{"d_model": 384, "n_kv_head": 6, "init_std_o": 0.0, "beta1": 0.95, "grad_clip": 1.0, "decay_fraction": 0.698, "final_lr_fraction": 0.0, "seq_len": 256, "dataset": "wikipedia_en"}
Each number is 500 + 25 x the weight over its row's rms, rounded and kept within 0 to 999. Layers, rows and columns count from 0. Numbers have three digits each. The size before them is the row's rms in percent of the matrix's.

# layer 5 MLP down (transposed), 1536x384, rms 0.265, rows 105-177, columns 192-287
098:552523512504509482493512462463489555537493524522462478501497528583525434513509533513495503494469473521506527507483513496491506524552530468540522489501516529497553522479491448495452506520487494512524467477517536527519518500504495518481522465483471482465489473485478490505477464504517460525
091:519507471466499482523475555539499525476463492457516483539494508514494529555546489543482531488517441508489523487495499486527500527521475499502527498512487498468471455505475533517491507522531495459460462511521571524516484467496493489495535524476502493480468433525541489471488533521475542497
095:542457537499430487557503498492487477481520421501516503516521484519533480515514493525487525520509497512472518515503516546492480502527464484484552513478485499469487472493468499460495548490535511521455518501468496505491521524508525522524484476471517537496494512526493513494518462470496490521
093:515538479504482477440515520481501521482459513518549529436500526539501480536470492492544500488483509456525495522485503527462523536498492512493488507487465510546497548416521482493543485512457500488507518505510502514494507505501499538495491490532555503521478513481486541471492507476471471513
097:473554470511492538474503482495476509510502541470480528496512558491531497536518518490487512544483526492496515475439514528496524499466501519489486487522504482482485521514492492506539525507512492504457549484514527506464504512497478495491498512484508496491466524528489538504535496478460481488
094:495524468487496483533512529463512508493546569523516478490517468531483481469489484478539521475521528463519499498521536518484512526513496486485483501460497481513524494495502503484473501520492492457493537476454503515470503513479482458493516487509541507471522485518528496551478509532445474503
097:513494484501465450552484548484464477496474496486506483433457499458496522499509521512487503499501509464491522505457477507525490494478521516561501483525526529494478499550460506559498478513481539473473541456495490511461511503542449527515469519464519506486520477482531454521496514475519494494
103:507502506515507487464464503505491474502520508546465500498493491499470514490551492488512498475493495472525502483537520509488458484480486499520519507528517531489481465495468523451536459508503493481504530495463499498503494516487507532510475487520487530528544473498499478516491512475480466498
100:487497510510475516474526476499521498527494486472476519500540523501478478495455525530484502508534553499515500483531511495479492485456512495508578501528473507493444500477486511468540509552531501447466494528518495517554541510504474467534517515467470574473524513522481509532513527477534486527
100:524491520492507466483458509548460488471497482535509509494513475515507489523498463550513515507534472505445482502500519514499514500533523454458499507497496472534541482468490500534515496473474486478548522498503523453531507498488480475453500507489519471499538523521494491481494536545512520504
098:465531507518533508476519506523466473498536520505497535521491479538509505512501522484489519541542495493484512467492473502544518516542512503465483517520526459524474445492487491470456543526523462481420487468503511502493497534491483486483502471514495485484487516536488552534468481476470487469
097:544473465490502538533478468507545462472516523488510530475484503522528522498500525511514493496508515516494505487541526487531473488501497507476506501531544450505494495483476522473510526477539460445529498485473499498489505472508526505453540491531494520532483513492510554465493498493490485526
096:486515520471494480518493554483485550479577540524519517483506493485468540485494483513512520468519486491489492483506516470470499483499479472525487521458535483516503537524500527505487490520497504513531461484482460463499535469553509482492550478540518544551483461514493493445470510522501504500
097:536533530535487481518520493503519481522495496490490489496500535542487491518502507512483520523455503471505483459513500483494529495498485488468511489459477501525489506474509485482527521474464473470510492485485479488500455478480494498482503501452498481521502500521502477524530488537477503519
092:473541501493519470527540516463536514455485511511496512490516437486489477498508514475507458517480508489457483464456485522507531490478410508476486473457508504497505525494459462533471490429447487493506542513465490511532472469497481526465522480493478545522508485466541513512519485474514521526
098:505527534502512473514484487500477523455536486516496526528493473523493512512502503500518461479493505521479505503520494500483504475518494487495517510479482533535515478492535560509485465466483509529478518515458459509516547471518480531502483487516474494517490461587483483485475493519486531526
101:449459527506475510537509521474528516431526513509517511532481479500483438483490557519499545495500455458479518505473422525475472458508523498500525467491522484531505536520494515498528499528480504466488501529524486462499483494501523428495509461495481535484493507511439518474512479511506495532
100:486502508498522497520526462520468490502515443530518480467528526499492510566530520526478496565520489493488510494492515501562497490533522442480522466496459505464521498499476490511519496497464512482493491509521499481503526525469538503524508490447527512512530503467552520564509546518513502512
098:480510473498502516479478516500505509504524514474468509531516451560495514473485482512493490511492487528501495504479520474501497524487490478476548517538461451538461500510475500502544523467509548473509495503531518526531530576531514500476496479501510439503470498526524542506527516554531506481
102:485497476516494510517473487518492541492495499531539470492503483530524502508497491513493507470499483489501544513484507501490473495473497500538487487499526489496519501516529512530482472523472531543460454480507525501538516481536486509512481517500523485482508486516566515452485530506482527529
102:499485500506487505572448507479477501526471499530493497503483509526542498485533529499500539507510509468491492515513451551512474492497468482495535499474504493494513514526474490469531491499488524494509471466542517538502515495453527527500477513513517456464536489478501524535519481543493504478
102:505501487520567502496503492541549485494539529519497469513506518499510523522462571529507489494502526512466522466519477502542501465474517447477489486456465455463512501461513456484503498501518521516479491485527492465540461521505496519477494480493527513520518526439427508467527479508513506521
109:509492490516507498536484536516457478488496483457472508541509518476481503514507499506514487466511476526537519466525502525531498522505521538454511492514490475476511525505490515496475487472496456543525520554513474467526479528439509552511424539493512498525483527510534526516491475470536514478
096:504484486553493479523553559502504520485517546450464498550512507509510496488512461526501526493492484546512498506539489535526486501459522504493505521509496527482512457553466502504483479518496502467495523476477524502481534493527453513512484504528488464517502520520507500470502508512531528513
107:483457529492525493486506474509504506494452496465504514477525468491472513492522515524488506552500496467466481513526478530469518526494486517532517526503503523513495481538482486538507480495511507517504525444516514500558487499477502537517477522494489490486483535487506532521502508480483498485
103:507532523495506501523469502524515475509514487511497519494494479500543511523542498501493449464535506504501495511499483503506482491538498524502451479497483510511478474512522550490494508525503494503483495549508496466485505529500508536488513486456500465498420486509505545501494539470519544519
102:488544464490479512503518528483532460493502529545483528474488511555469520506512481527499519486470483485570505503496473537479542523501515493504506488507475531506522504493531543517441541494510489498494485510443502488458519439510463496501529510488483533484528525506506450467470512493555495503
099:534525466515494480519467495482509502465485500450470478519489502530561525527464473515472522518494508439507511482470472501543516514531503514466489508510484525521550506519483534507481490503504506509512484489514532505504457479481512510497536509517504535509534494498497491467506480515471489489
105:510529494481456422493532461468499487503566546490558512503551487460545488490484493522508509507532564434515487495514492456497510486522504485489500497537484499511473468492512460495474515485518485488490541516501469466480493507500518519502531496496503505496472490513526499492487512486512533500
097:488477485507524447488499485509533482514479480455498479486486497514509494447501467494492514504489508495548501525507514482515513488508523461503482455521522507497473536493523532502511497475449482557504498530517501530504500506498523537514508509439475490540500491493502504555484481498504495470
101:494483495512463502519499484462491504489491508510494491497481501497541475507491478505490531499473497526495518443505485482509466468540493509505506545478521432481511526496522493500469564547466490517562495515494493468523532497517518506500529507491508478499445496504507535453514517498525514473
104:516461478488454514514480499493468475493504496492494491480449524518516466530501509505489476496502518507550455444491453463520452537502478573509499525532477503473478506460501507520510491528514485461525449462453472518472504494480477498459491489509479475480515456470509497517526499526480474459
102:507497485512522516505478514503500431482458491457512518503476586520499496508509531497472510519515479499481504494523498511480498522498482547524528512490444505501518485545492479487463528492502489513530466538502493510485504488521471514518473511571463528526491441532498496509495509472496509520
105:509462510466492456504493549501485520484458514471488548472504497521463509506499529456495509558526497520468500506464540492494482530500501510525496474464537485504472479482515501466508491464511511469504472480513512532510513477507510455489505517500462502541467548473494490516470481513508466481
098:588518472479485538462501506497486496489535498502489524499488503529535509490518442491477507540516493522513516524495502473529509486507497506533503494466487503481478522480479529500469514546551515526484525503470475500504487535510480538451477503525519449476513488506507506513482510484514493462
098:478466548513504516505491501491516518525513489474507494488463487511493559443464470458521524469538497481490519537468507457502497579545501488481501512452477469522519503520458499531499498496526497494476544514505501444443516473514499480472520518446481489505497465493573517520497503527483497500
095:519555511515509527484508475482530511491510521521550506520526511555476539478463503512500504513514522479485515529531476478483487512519517481496513528489444472518524527504481487501483511473504496526484485519485475419567510511519467503498472522463502460479489491486478469521480509511468498485
103:503517508532503489532471471500502526540530478497530499541479530474521498494537500517486493504540538480468529507507549512463506432492503456529486531513501480471501500468523527529467462485512538461506503502505531483536500520421447474505500509482504538557528472469521473501452485519546524530
102:492511539540541490504502507491485505480494487492492507546465533548460509478496472509483535531477515471527454460496471528486509558548516503476484478509531523495524488482493493513516465510537520477486495494552478512496512494500515483514538495517515509484506498553488474502515467523524502455
096:503523513472507513517487445508496498481450482497518494473540574512508500555495476538531508480490468493492508460505532468466541468523473510462484514459497504507506514513483517495470509503540509527506509472527506510507504509498498508492499465526544476529480489504483523500504510501500534470
103:508468496456533467522495487478506521500474516511513489530523481492502471495470512504505513531480504472515524490465511483528502489557490529504502476524520512471542465496555494491531532550523498418514505516468525501496481481483481527541475506522502475516490487463503540519504488489531522531
096:521516513481472507533509474458507446499459509526532508517477531509487498523514501531512541525447489485497544492522486512502502477518488463505505466514487489504534536535467533470440536459460470511493518502565523506512505487539498453544526466481531498514502496509485522480551483508508514530
101:532507491476502487511497471505480530482512524499511452507488455466471489479537474481504516469483483442504495511503490503515470481461524477533517532546511490453490511493489501444487499472501501491475524516497522456487479473519509499498499491532536493484493450487495464458506477523506509512
100:519438515511482460510479470473518523498475554509498470524470492514436498498514528494471485501516482502473494468498506463524478470487476505492501521487477495509556463526491453478483493452536544457483480527508494498506486479485439483487517502454520471492506451507525527485526492476492523482
105:481546469451474479434489493519459483502523526511465474478521447498469493507501488453490504473523481495475511541514507485537455465495466504514526481511437494515519545546553493482468509527445491508487475456485519478512474535505518531468534521456491486501501519470464538518461514506486514485
097:521532524495518516519536459501492516483491559511471498490504495513496453526496493476464501509555482507493511464525518509520539529437509517508500476533574490499452506533535474508500490528515500510492522509498502521532500507528512513498501473531464523497500518481496526505502555533549476518
094:502455531525517515493490510534530521532551487515492509474499508534503487471462504483521504488464512546482506471521496499488479564516515481502517516514516499534487498480490483556503502493520515524514466485466478515548499521480469480508477462494514486514480502513504560481504494534508493541
103:500495514486493505475480498550516457534501467492454549515492517509468509485482462496467504523526511519508506512471498473473496467494488505439489494521553539504517490495457517496479504507504532547507470530478519466471470512529476459471481509515491492530509484492493507497532477476504470490
100:498535520525502495485475506456502494527473463494500490496482474506535553507536495522501492484522546509448507483499505470504492476513519485522489525513532468517526536534480498456485461487537529498508494526505518493494529504519516481534485508486522519442516510524459569472490455499490515505
103:512486466509552493508494502441523510499488519505513441507538502469484473474544598509486499502519510530514498479514523503506511462492486529509511525489521498496504523491471497513519467509536500540455505508491504474501489481480461549471483486524537480522471538490518492491523433516482534538
098:476475536480559530498492539471520473491475467495485503515538500498491500471499521491532475471502521571513475489500526496506477514494485486500468506515508523449442503546518472520468494516500470492485499486440490529474476519451531531479492492500480542463465501502503497527541489503499463498
095:529542499497485522514456488517499503484516434540525527487538497467447458486477487511470513469502473497518533479484515464503488500502528479447514478510536498492492486464521487527499524524442508484504500533505507488516529507499519510493527515557455484517467505488510523504510478481487493548
102:513495555486523483488511514507523505513521517454521526483450472525499512520445486505486511464496508489488493538520523495446522504497487520504470505511513481505522521473552478498510499554444423505499508519475496473536480485507491506481498517490489458513523479477539498484491517529542492486
104:491492513516513484474467478493513478507518509515471499495501456524532447507507527545502465468494521463468535505500476515483454484430536517500454496487532462524527522478520465516541486508475503515475489463484469462514496500509494522509520507534538478536524496490511514472513502490548473465
095:429525476485488474489533463507489496514506488526478518555502489447524529480462465506550502477497472510505490464503487493546523489466506492506494506513507493473510473476500504502503514501493477491486467508543514473474509473499561507497450524508550495470563453486469517486458505477488548458
104:494507465458502521511504489501496511498524512544478484520513530512501521538519481486437519508481525478531484483535467506498564475516494471496556512504499501516539543482501499527483475526498496509446531498487522490496494479513564457505486479509491508471551499478528460488484507480540479498
095:482502512520484518482494464524490538542515488466520508533491495516508476474508474491529483503505543552500463536513515453545482520487490507502522486510539507513500562500519501509482510501498511488468520522555467495552479470448472493481510502533497473518480513481479505520447491520506542532
103:493486497466511538469497504490490520505454489525497442501475487562540494504477516516434516455522509550527491495492505527523477492484480500502471510553505516522486515526499523526490553518497485529526533489504480525470499501474499507482505489487528465544490485506491515471493501537502439508
101:507460534471486517510468477495488528459497511495487475510470428489502543503503481497523488468476494456491517495497494518497529461543498521539493528554495511492534519503480490525480546463489482492521503474492495508515514521496469501486508488479506476536506474501501518495479534559514480503
109:529477482515544534459476477515514563485457477474514470524457514477526413483507519480503466520505495496446522509507502482498526497501504536494486506484501500469494487531537518522506513474477538491540487506545494486527487504501534529522504545529536476540528502430515480501475504553464483539
095:510512461507555520527491512490499500490479537515532518490491491485525499513515482507480504514487495514525466497462468506511536483457537464513504528491459527532444479528503508542476551500514533453505497552542522453499512522525534490522498538511474529505520486497497461489543493488487548477
098:512485494511549511498513502527480500493523459495498488506478457472508497531495522515499464508482513478495490479508531520488532523486491479466527470454473514501508477494466516512467495500498540465499480532514511520496460480480498446507477484506481516547505427490505535500468517489464526536
099:491498474513523523466480494506477503507482521507517508464469559500541472516496473512549534513476516453501453514478472507515470497507531504471511479569546479520514474533517523474487505498538463486534471531452489491484468470494479475494526496527492497487476526472515459533496466468502488523
101:484505546513487483556526550507525497511454526543460514513498494485477487448493493534567505510497480500512514486499485475508492473471491488464509498546498516516495511472542517519492471476440499492518478501488490525463511491491498443464530517490489505446504512498517535480479482477561543507
096:481515457523447499482499533534535500468479488543505479505539477510537509517492534469436489510434515500486509530435514492469528517522477495545487478494528527500460503487483482497500503484525508506504486490515494491488507489536463502467499480473493478531519459467480535477504436480488501504
097:501538523527509494469554513545533520504553487493477480482497495516538482479500527499526499490503479462518505485536493539518544492489454494498537509494502472498466500485498518485489505532517477432514483489509529491491468467514487481493544504452487541492493506473520479519535547521529515492
093:529500534494492508451498522509472518459513459459505472425492496504485532496495469527498491525462499557539511488474469486472510482455507478468508500471501533521515457498467492500533478503478509488470470500515505512496519457502464485496512469495562501508517468489514449500510506493492516550
091:507509453508470443517507496495455535537491500473480473505471490489489500534513549549512488482517491465530460479459485476535491518444489532515513469507516539517507502527447460528486474524544502508495496479485463478483476501462477441479500473506499480502502525510509518484474526549490505515
101:502465521531511474527535492499452509469530510472492520490482500500478515561503472458495493500496527504512479525471534480504532486505528520452517474488528510471477499536496531519509527497521525503509509515493526500514528506466497474528507530462464498453519506504468507524512468524548527539
102:524509487482474504501459468509511506463526534522508518519522493515498501436509476488558520527501500562487487483530489486512512505507557484484478569470510526481474522495495493530526473505512469478503501430502505499531509522545507441482491490527522499518483492496526504519490469506551538469
100:485503487504473512510477454443503488519553499494432495528530499494516497451503497492466497490523547499509508499501508488495505515524473509511508504492529522475494539474549495489562502503504562535466458503500439536492501528493503495481510480506538474542490507486496467506483482468547542444
109:485510476523493479494499512477525523506554459463505491509504502485526510525498501477533547473532522511536498517507488496517503507497540499478489498525513494502493508503516536535439517504535508479510487500466468500517487461549496510496506476492494468513508500482465469452529471484507503564
098:505497476511486457564510490485516488495446490484521482488459517494504548526522505529506467480513487493515529516503506478512488479494461524489472498511548513497513458507503477452484508510542491509465494471511469526483565508516513497487465511483478494531520495513435507480514501458505528499
# layer 5 MLP up, 1536x384, rms 0.205, rows 106-177, columns 192-287
099:484527521494484464479469469509464478533522480556496528525502511504507497445536468497518487530516555502526496539522494471512507482496496473467504511531494504507538542519548492493530472450527507527539556525496481498490521523507504474549463516533482516501502558471482494509484488500486468485
090:431503504470562525462481490519495527520533513495468533481497509451473534474496521486515498499494518514553492531470483442464518494504542516473459509523504484516564492519498521517487492486513514487510483488543512512516490481522479484485529521492488513486516457465517477501473517537465528481
093:454471513542523486527527494521478476530517502493508498568515472491501511489509522544510502490505484483455474463507488464490470496515553486504492472472533504471492548492500487491452479497521559509508490513476484478525464544535504506513530501470446488451509507522491497541515525529541529486
102:509476505472479465530495489498526519502523512531509524509529454529475532460472477502520488452501484502462502517549455490481483525556490495502536521466488491503509506483502475495493505512489518508519439497495472485522490494498501551521499547487532480513516467472492454554509496550518525499
096:499479505501541496476494487529462495558486508451502498553490570494499529536474500500503483522494467518485517506511501481523507483508500519485519511477499492522534503503494510466506511484485512560494441507496510528541478538503483517452522483487433536545492541438465527524558479474510532496
099:502482481522518482473495426534550508458491491487490473543500511529483457484530505464487506483539470528521447483532501519460505438498455470442531465493526484493478494448570497429514515497514506519517460537532464500494467507468510491502503489514502476508521464515476490490544504494521512500
096:511503508511497542507504493487455484506507502461529533552502511482502495536481539502544491484475519494469500520530497481500494456490517475491500500510515496495536488500518501498516508494505494476481483526564477514481521479496526503488464473488546505499456487519496478508545468527507512463
092:511504508478504520499534492484469499465488518525536521550487505454472479525496510467505524502452501492477500510477526541514493508533535482516447507478490528472491527499476465498497511498484494547483478450482518502477483508525506517475524472516514445469487447504552478518523510494502455474
101:487497489556473547529534520451482506517454461508492469496505527514514491469507488511473493470471501499526513564520509515498506518513520462510482472497457485493481481457495526425463536485496525514528530530505506531443514509503534471510483517486467497480521504480482517543524461443537465514
101:513489476496465520505501519458502481491476511479482496545522506472486504471490446503453500441469486463522487497512523513504512534506515457556483508504506539487491550466486427483502488505524518501500470502475488500520522484490544469500475543498463519500510471475495475485486514514490530487
093:503512551482495524471500516454477470556474481488533498506470521538471510542479476493446486521488500508529556499461500538489473533475537450492481500469504503525507523503518502497548503506522486514466541505521533490523517481536482475508483467467512482483512493504514503507548498509489490486
107:477517461469487504496504534503539523534456517497533541512503487491529513492537467500501474475459506492487464531491541498482491492461512530520503484478507500485524502492519508509521513496465475493488467497483495465487451517484526478499526518463497499483457517467530469520516479516498525489
108:471488506480497476471507488470485476465500522494503487505506504472502529493489526534531505514479482436509490536488517506487431515487464498463501473504536524496525545480528513494521455532488510475448504497466531512504502515515470489508527479534485489506481515509549478495457510507527505476
097:488518528481459498455512517545466478529527478523478522484471522505488488536491485499488521510523496518550504497516498469510503465471490481483536451507472508495481509472496542461473476519522486551512448538545489505437497523490530448523479519486514472498500520522502461518474492507467485480
107:531486484533496454490469471502503481497477510509531483500487465493480504516469513501507508493504478474517497482511481503512484506528471475444488535483502497433499517557518520530507535505471492454517523442493467478502501485500496514533508573491558528495527439497511511493502457506477471513
095:480472492541555517523518554478515491490490508485499529483465465507490517480495493560483530467548518463517499482461475492497516526508498500468539477501551459539513530480491470534475469501549496557488474523478499495522560547522484536492527516442507531519505460441500520511514543511460469470
101:513533471499496532538485524472457489523497537503422496481489507494515538482491498444517508458501473456518473492499489493498527469493482500476494545508505543566493484516575479486465481462551476499470508541481479520497502504495493473469516518498509509538512491486477490497485538535461489470
102:486479519475518523500518519526509526573488529547516515516511508475516487492515505478486524462507553492519505477482502516502499486447508518497481479502509513449536498528501515513483466527478504518546518486494462496472490532525514515524483506508512532553545479448476516481482479401488482497
114:476479520492499466485497499544500487483529466512496490480476486537515485486501500517494530494504557482519540508534481529495499501485473493514482541508483558489496487508560520503517508486533523512478498521477541520495509501553505493506546498486532443463486566503542486483479492508480534451
099:530483510506464531496501528514476533468493473480489498471514488472460555488482486501458496489484546449466490500487507584506535502482479495482464448508486492472516487492489478499478487530506506497454506557492475483496514495497422427480467531528498450490450493499500473553467529498550552494
098:499486476535542547438485479456514540521482494489496488502465528486505539493540526488513506516514553475516545492494524539533483492491472500523455505492478511519498453483534530450466435495465496521508496466506478475470524482489463513499505532515462471477548508524490468519521489475499481468
112:525506481503434504496522509445494447490460511478509483510488516478491557508457508488515482486508496499519498493476512476572512494508491483468507517569469471495502505481515479534514515494539471496507519470478494450491518521498483510506507514492509515492513489497497492561485505547475498484
098:503551517464479504506497454458513478528499484468544549476477513495462517476468501483498496506532507476502498506467511488506511518528482474497531498482523490493508510511517500469487565511475545525524489510552470461524480513485547518502478507513486478507479519439498512504494498506530488489
107:537531547443484513526546470523529497489511510480484539500489504462483467510489496526498499508522499429434438517493484499484507520566519454486544513505495517499466519535518485497534417452513481472509526484483527539468480513488506573523503447476449522425508474504529496469544480499524493492
104:466501507510505477510521484480451513496495452492517504511492528484490527465493488507496467481505520527537519501500500546490472481497451497520496514501486512490510552505482489476533493474442452465497496483539487469477478501498491526486491530517499464493486493540523502512540482528529497490
089:480475517473508487510499493524538510499510471533501486506496490472478454482510504472514472498544484479499495517450530507506502523506510515512525484472457490525522505488497500501495475483526483485513441511524479512488516466465461502484506485506479545530470473467484509494510464551470482451
099:495496528519514462539489511523566498525479479514514547536478547510479523473499520461534548502527502503531526505503483496525519485496544541558467530470511505484482516446487474526468485494515486474511521464521534514508494492523519510507468502442513483509481478477538547473542513542442506452
103:488495505539504515516510468502474471469548505533508546455512499514558495494475480495517501503538478504488506534474480461471477484522520488508446510477483504489530508509467507580478506488480512502481514476556505506497502531499530470485497465523514514493473440482495501507478489497553487513
095:495505506496479478536523496511467453524485492542531528528519531523512523520508496541522515501536529487470515491510452550503518535484512503556504492483495508523517535499479488492478511544517514465477502470473533513495493507503486524467514527481491506445538494514509478482463487513488493558
102:526503525500491495516491502514468467447510503535511484553477499489521502502512488512487533472500513522514510498481512529454535515533522498498502472491483485526498438509532510530515492479506516454461484477499479458505482498458519502480499456519457492516493500517498474472513507503470499518
104:473476517514472529496534518453487469488504496486449508499545518519490522477481528465504500525496477493531479487532548508506486507512507486516498481485518456494465470485491505507511481468517484487524514482526487455533532543519503539477496511543499515505458495475480490486467514515468493525
095:526453512515518528505497474510500535502489487500493469516543486470498506461500513517507522489499477496514504458527479511473508466519505498494518494542520503471444532494485477547530480485517506491489440527490527489498501459506498520592569534531542467498509491484495493476516516514505481492
101:500502487537489502503484512511532505497527497478537527514515532502445464505518485501510502498526457536514504499488508510546518513474456508514480528492499499547512482478562514472498492477512539481492475422517504497506475477455458495480506503522485529500519502475504488470476476492475500510
101:449476502506477543535525504522504454472449509489471530545545461462467506492498499503546503466443483500467493523505517544466520486461489500501493501536465470500505506529474489475520509529501473462553486499495555484502507506446469483493541453500486513498489520488497493501561490523468512539
103:504505505558519464520520509505448522502442496506541500469476516536525504511512501503515510571481526493503522485510505511499516531481472490493460525516467530489491547460521496486524521483518492463493468490483471518519528505499528554493559489543515486512497487495500505499495483484520516499
095:521475553497487440508484524500513497499492528526446489518475481499510451500467447517508517497479536453488517505470520559499517499473456522480493504498525494483504491494490491477550531493546498545565506520485497541486468520469483483496513496490480440526431502555504550477501532511542552505
102:526489491493515490452497510507517506466491518521430508503480507518509527530509516474541484482480484466477452504478458514517447501498474533469505490490491536491501494515495528494514509494520511546484497510518503511481503510503534507528537461455507508503493497454505487551539519460489453511
105:541493466473499487491531508467510507509527444495475483551517517550516463484498505489467513546508497525532492525500507547531486526499464479457475500568500486461492547459512508503479477491525492519506497525495520507502502498499517509470481438522582495460549498494487518505479482483517424508
096:492479513466464526480512491504511504467492494483475472474517481509486500498513505475520539498497501536515471527488491522487481475492500503500529506487493481500526513481492446495475467481448511476513446497507506483507544495487495479504504515493520540524526487535479493561521501487487532521
099:520469476533533486466500440513494515570497505487515494510488510438507545487490524452471552498485479470514501494550546480464531495471477516469518529539480488510483492495475496463503511506458507471475481428506476494503484481507534462514537562511482484508510510533496487488493498510462496543
102:474485501531537527481489479527505521508524517483510526475485497492503520495454534461503473513543548509516503530491514509482499540495510514461499486501536465501461478509479489525513452502498482500526497496465479513470495494477536498453500530536467503510480558483456464528498537522514522536
102:532508511488492527505547488493551488502515491499516515531494525523539531496479572476463512491495500489480470464509522524500550521534485551503488494471488508508506476501480464546512476513530520476506515513511517497502534518513485478497544509489474504496503488536477507521496510494544510500
098:532539522485506520535539500497503441514478518494492505560503512510476485513510511505528486513495482469504477512531541512519513517484488449472433506534470505487478508545498500453491510489450499483518534479497493462500466479516570544455519501464479484487533496523509474485535534479484493523
110:503487529516530505480503520516512474464515475468515506538523466505563462483441510473511427517524491520486515514489514457567529470489465486500502527494460502515488471475521499507495503473526508467522460510534510472480510481508500584449541496497427478498528475494504493489532512495464480521
106:498523488486504520486486481507469464509506470502459568525517529441518534485518520530532485472492514500513509480478447508495509494473524463495530534480459488511528433524511512473475521420494470524506548506493528533511518504502510491489470523474533535454524530448515472506497509477485538497
103:475478532478540480467570511506581486507505517476473486456463491499487498513508476493541542560491530507519522509457495542481477501500529484518491502488510491487543496458530485480530451529534485511543510518475540521542489495478508546530520463548497517471521503533533510498470514540489487478
096:503518468471492520491483472452471456469496529469509491500527502496509524484469523534514514512485470527483500510496497517459489491511481504477503450516459520534523524501517509504503542476515487469485529539497465549524509543515474485481509507484561524480520558468511473481486517514528503461
095:497527534471466488524517499492516501494531532503442503490505545494479489513490503463442471573483545493470496525474521466470478529465504459495528485493535492485490480503516496475493467531530542543504490507474531508478512489498506473497555528522547488491514475458522551552507498551463490518
095:516497493538501520494492484578498489512532501494488502508527482530486498439496518517511487459486457517491477477521471513453497497537460520496506531512456502484486509461482496542497486485496478473442502509493504488453502471478495500489478534425460474488536553530492534515556517481504467512
099:537495502537486491484514481491511527459470478483467529489465517524515488473489503517491536529459492491513500457510492532498503476466518469520520488547526538513502470501474506478557476518550519502473477499547533522500546510482531487471490481546503510531468491501514480502510493496528503520
096:518472504465487541476509542473473488514511517498489534508481482536497532525495481501507535508501475494472495469519493488502472536510474512492484479534479490497550492469498512555469512463553471526480470493496501496542517510503481503502493506431519513479527556465494487490514497468454495512
106:583489501497499498476480533515463513483491486440498484513486535522488499502516475531530502478500514509515512528527530531518480481469493487515495502466517490521469479507513478525447498476488500481490552520528533490504525556479453493491518536500463491505477528512531482486536497509495550505
106:484500477455503485474513489499552443542502491520539519476476560482511498485480509469503495453502517504474515497518505503478495496483486525523493556530497475489501519488477483525500513490505459531540505502547475557491502513477542485507500502498538505502541482524534483502498516482535481451
098:492472501507498503514478512485433503464544532499526460509503510502510499483515542466487488519558509470488473459524478491470530528463510510527473524515538495544459518531498514485476532469464514474557494462514499503472506526502512544499482468516525482519509498470529538496506478534540463462
105:447512503519506477466503482470506509536499463505504449507519501490496518545510516504442487450466489508475469478485501487515491508514521458489504489495502549517503507503481489463517523480535525532472517507489463487496491497462459496469492489505524469528479528494523481441503478527468523525
095:486502529497460498506487562566527530489516505482480481491505523474533482506485504447515568503509538496519468447510481493515524478517512548467444538507517514495499507565487521465520492539510529522536474498508506511514549459507555553542477546483498466484525519514481484497527544524502477504
094:519459494505479483516521510509500539493445489514532513500481458491476516478503553467514466554526505516480496495522513484436491476497463482431505508557516464506511514470485471496522520462480519494479533477519477549525515464494521470551533494475498529508527469511471468482503505492498492502
097:514483522526545542486527526533491498502512503513504522485549474499490436483514523490475509514530499481511492485532525504458503483498503495482443507494541498467506488512499490475510467532488504499510499502525524482518520519490492500481519471540490498503507541513452490470491458479491549520
100:506492461511541506462489524553499533509453519493515464521482529503496515452484520541547486503495456489498457512514520486536490456549461492528523478544504474493469498505522528485502520463511470529519472490516510484473458484468553499500479495475489478517530526419486479450501498511499498510
096:503477481489488507503533483519518479531487454486446526501495520491500527484485504509564510536542493473488524499475490532473434507507468500525514498520556467468500537464473468496499496558537502471535463472529494537464525476497463503515505485465466507499516498489508482495525500537536488492
100:517496460493457491484468508490516457504477551526469501439568525473498554481533468527509525514519472473503478505508517486494505516533498488503505515517478477501472526522509481490522491533500471530539521512491504471465478515508514534483525475498483507478504543551495485481538493496516507481
093:542501507467507517507494471500501515544499470495503483505519488506527490482458494516483508464515501469482488509510522470475501546527470508513512517499496498500498513493499488485484529477506517504500476484551496481474463476490490519524512548475512485484470508504532516468549516516486488475
096:501518470467536514484483468508498503487509507471503504475515516503514503542453524557458517477480477532481544523456465462475468456438488539491518489477483498518523520530486472488538477528504499532491536494534508480490509525475476504466508459510533468491491512522481495469511455481491468503
096:513519496497494504514499513536492497528553507521437526481517468501529509506506506488538450505502469427518502518520501533508534496540532493508518524489474470514478526483494498505543488509547510538486485481505525510499440490558453488505523444506490493464503489526532481496468508486477468504
098:467523488458477510478485499512512433492457516499508494512471496466518491476480539463462521496512511526510500495487491548508494566485467532514501502478525491505510482480491470471515466485531469492475516499488497506529509474468524495513491525529487463497498534495491504487456447482478493481
094:480492467494494510499519524491507487517447540508513507507444486479495476476528503468496548509538501454549494479479495537454536529489522499551499485499510462510496480458499492472522532494486430459507495505522446496498491507550494482552474473490454507514558548527495511528484523541481501468
092:549468505526483529493501465477519473485538486538532540501500500510494485492518445503470477480510505519501477503495522516500473514581558472456520517509468508474506487488537531488508537511499523504501535536534487494574512530500484538493525486505533490535487502511463468493557504454495510461
106:515532472545527532536486486512492494497499499461521498483483477462446488472493527483476501490485486489476529497459482503486509538463468502528495488495508526513511497517479531504494511463477540488480494488504517526469451504491492516494473505511516515498526533479498471515519477513500503481
109:515527473479519530484466533527443492482508461500467483542509504456479550501482491459471499481505511478476477496518514506541463501482521483515500519515472503512506528536505507526517505535552482490472484495478494524515451542503485494524518518532483549516488498533489524499493505508527459517
101:528554478505523491511503523511510512444516466548523521495461494530478446529505509492503485502467453509495485505523449521479551498515501529480515503481509481498509523497501519485480540478457472485541499508513481465465467492525511546508536492495514510503502522529508538477506491472492453486
106:514455465478488474495490474539482467500463482463521504469531488499491478538504520481504498498530491453481503456501520531537466472511507464498479496453514533524455536517515482489474489461524477523471487520532549476432547546476503499486503510505485502474537518522516490550486485515480461508
101:514475493496519495453496519502489523507543497508526511563504534524527499497498494499519498523506490493461498501540555517481532525549551484527511495545465494506485512459464512532492518495510486517544448476492535462508498499502507514508530489535489475435475498473530488520475511514508499500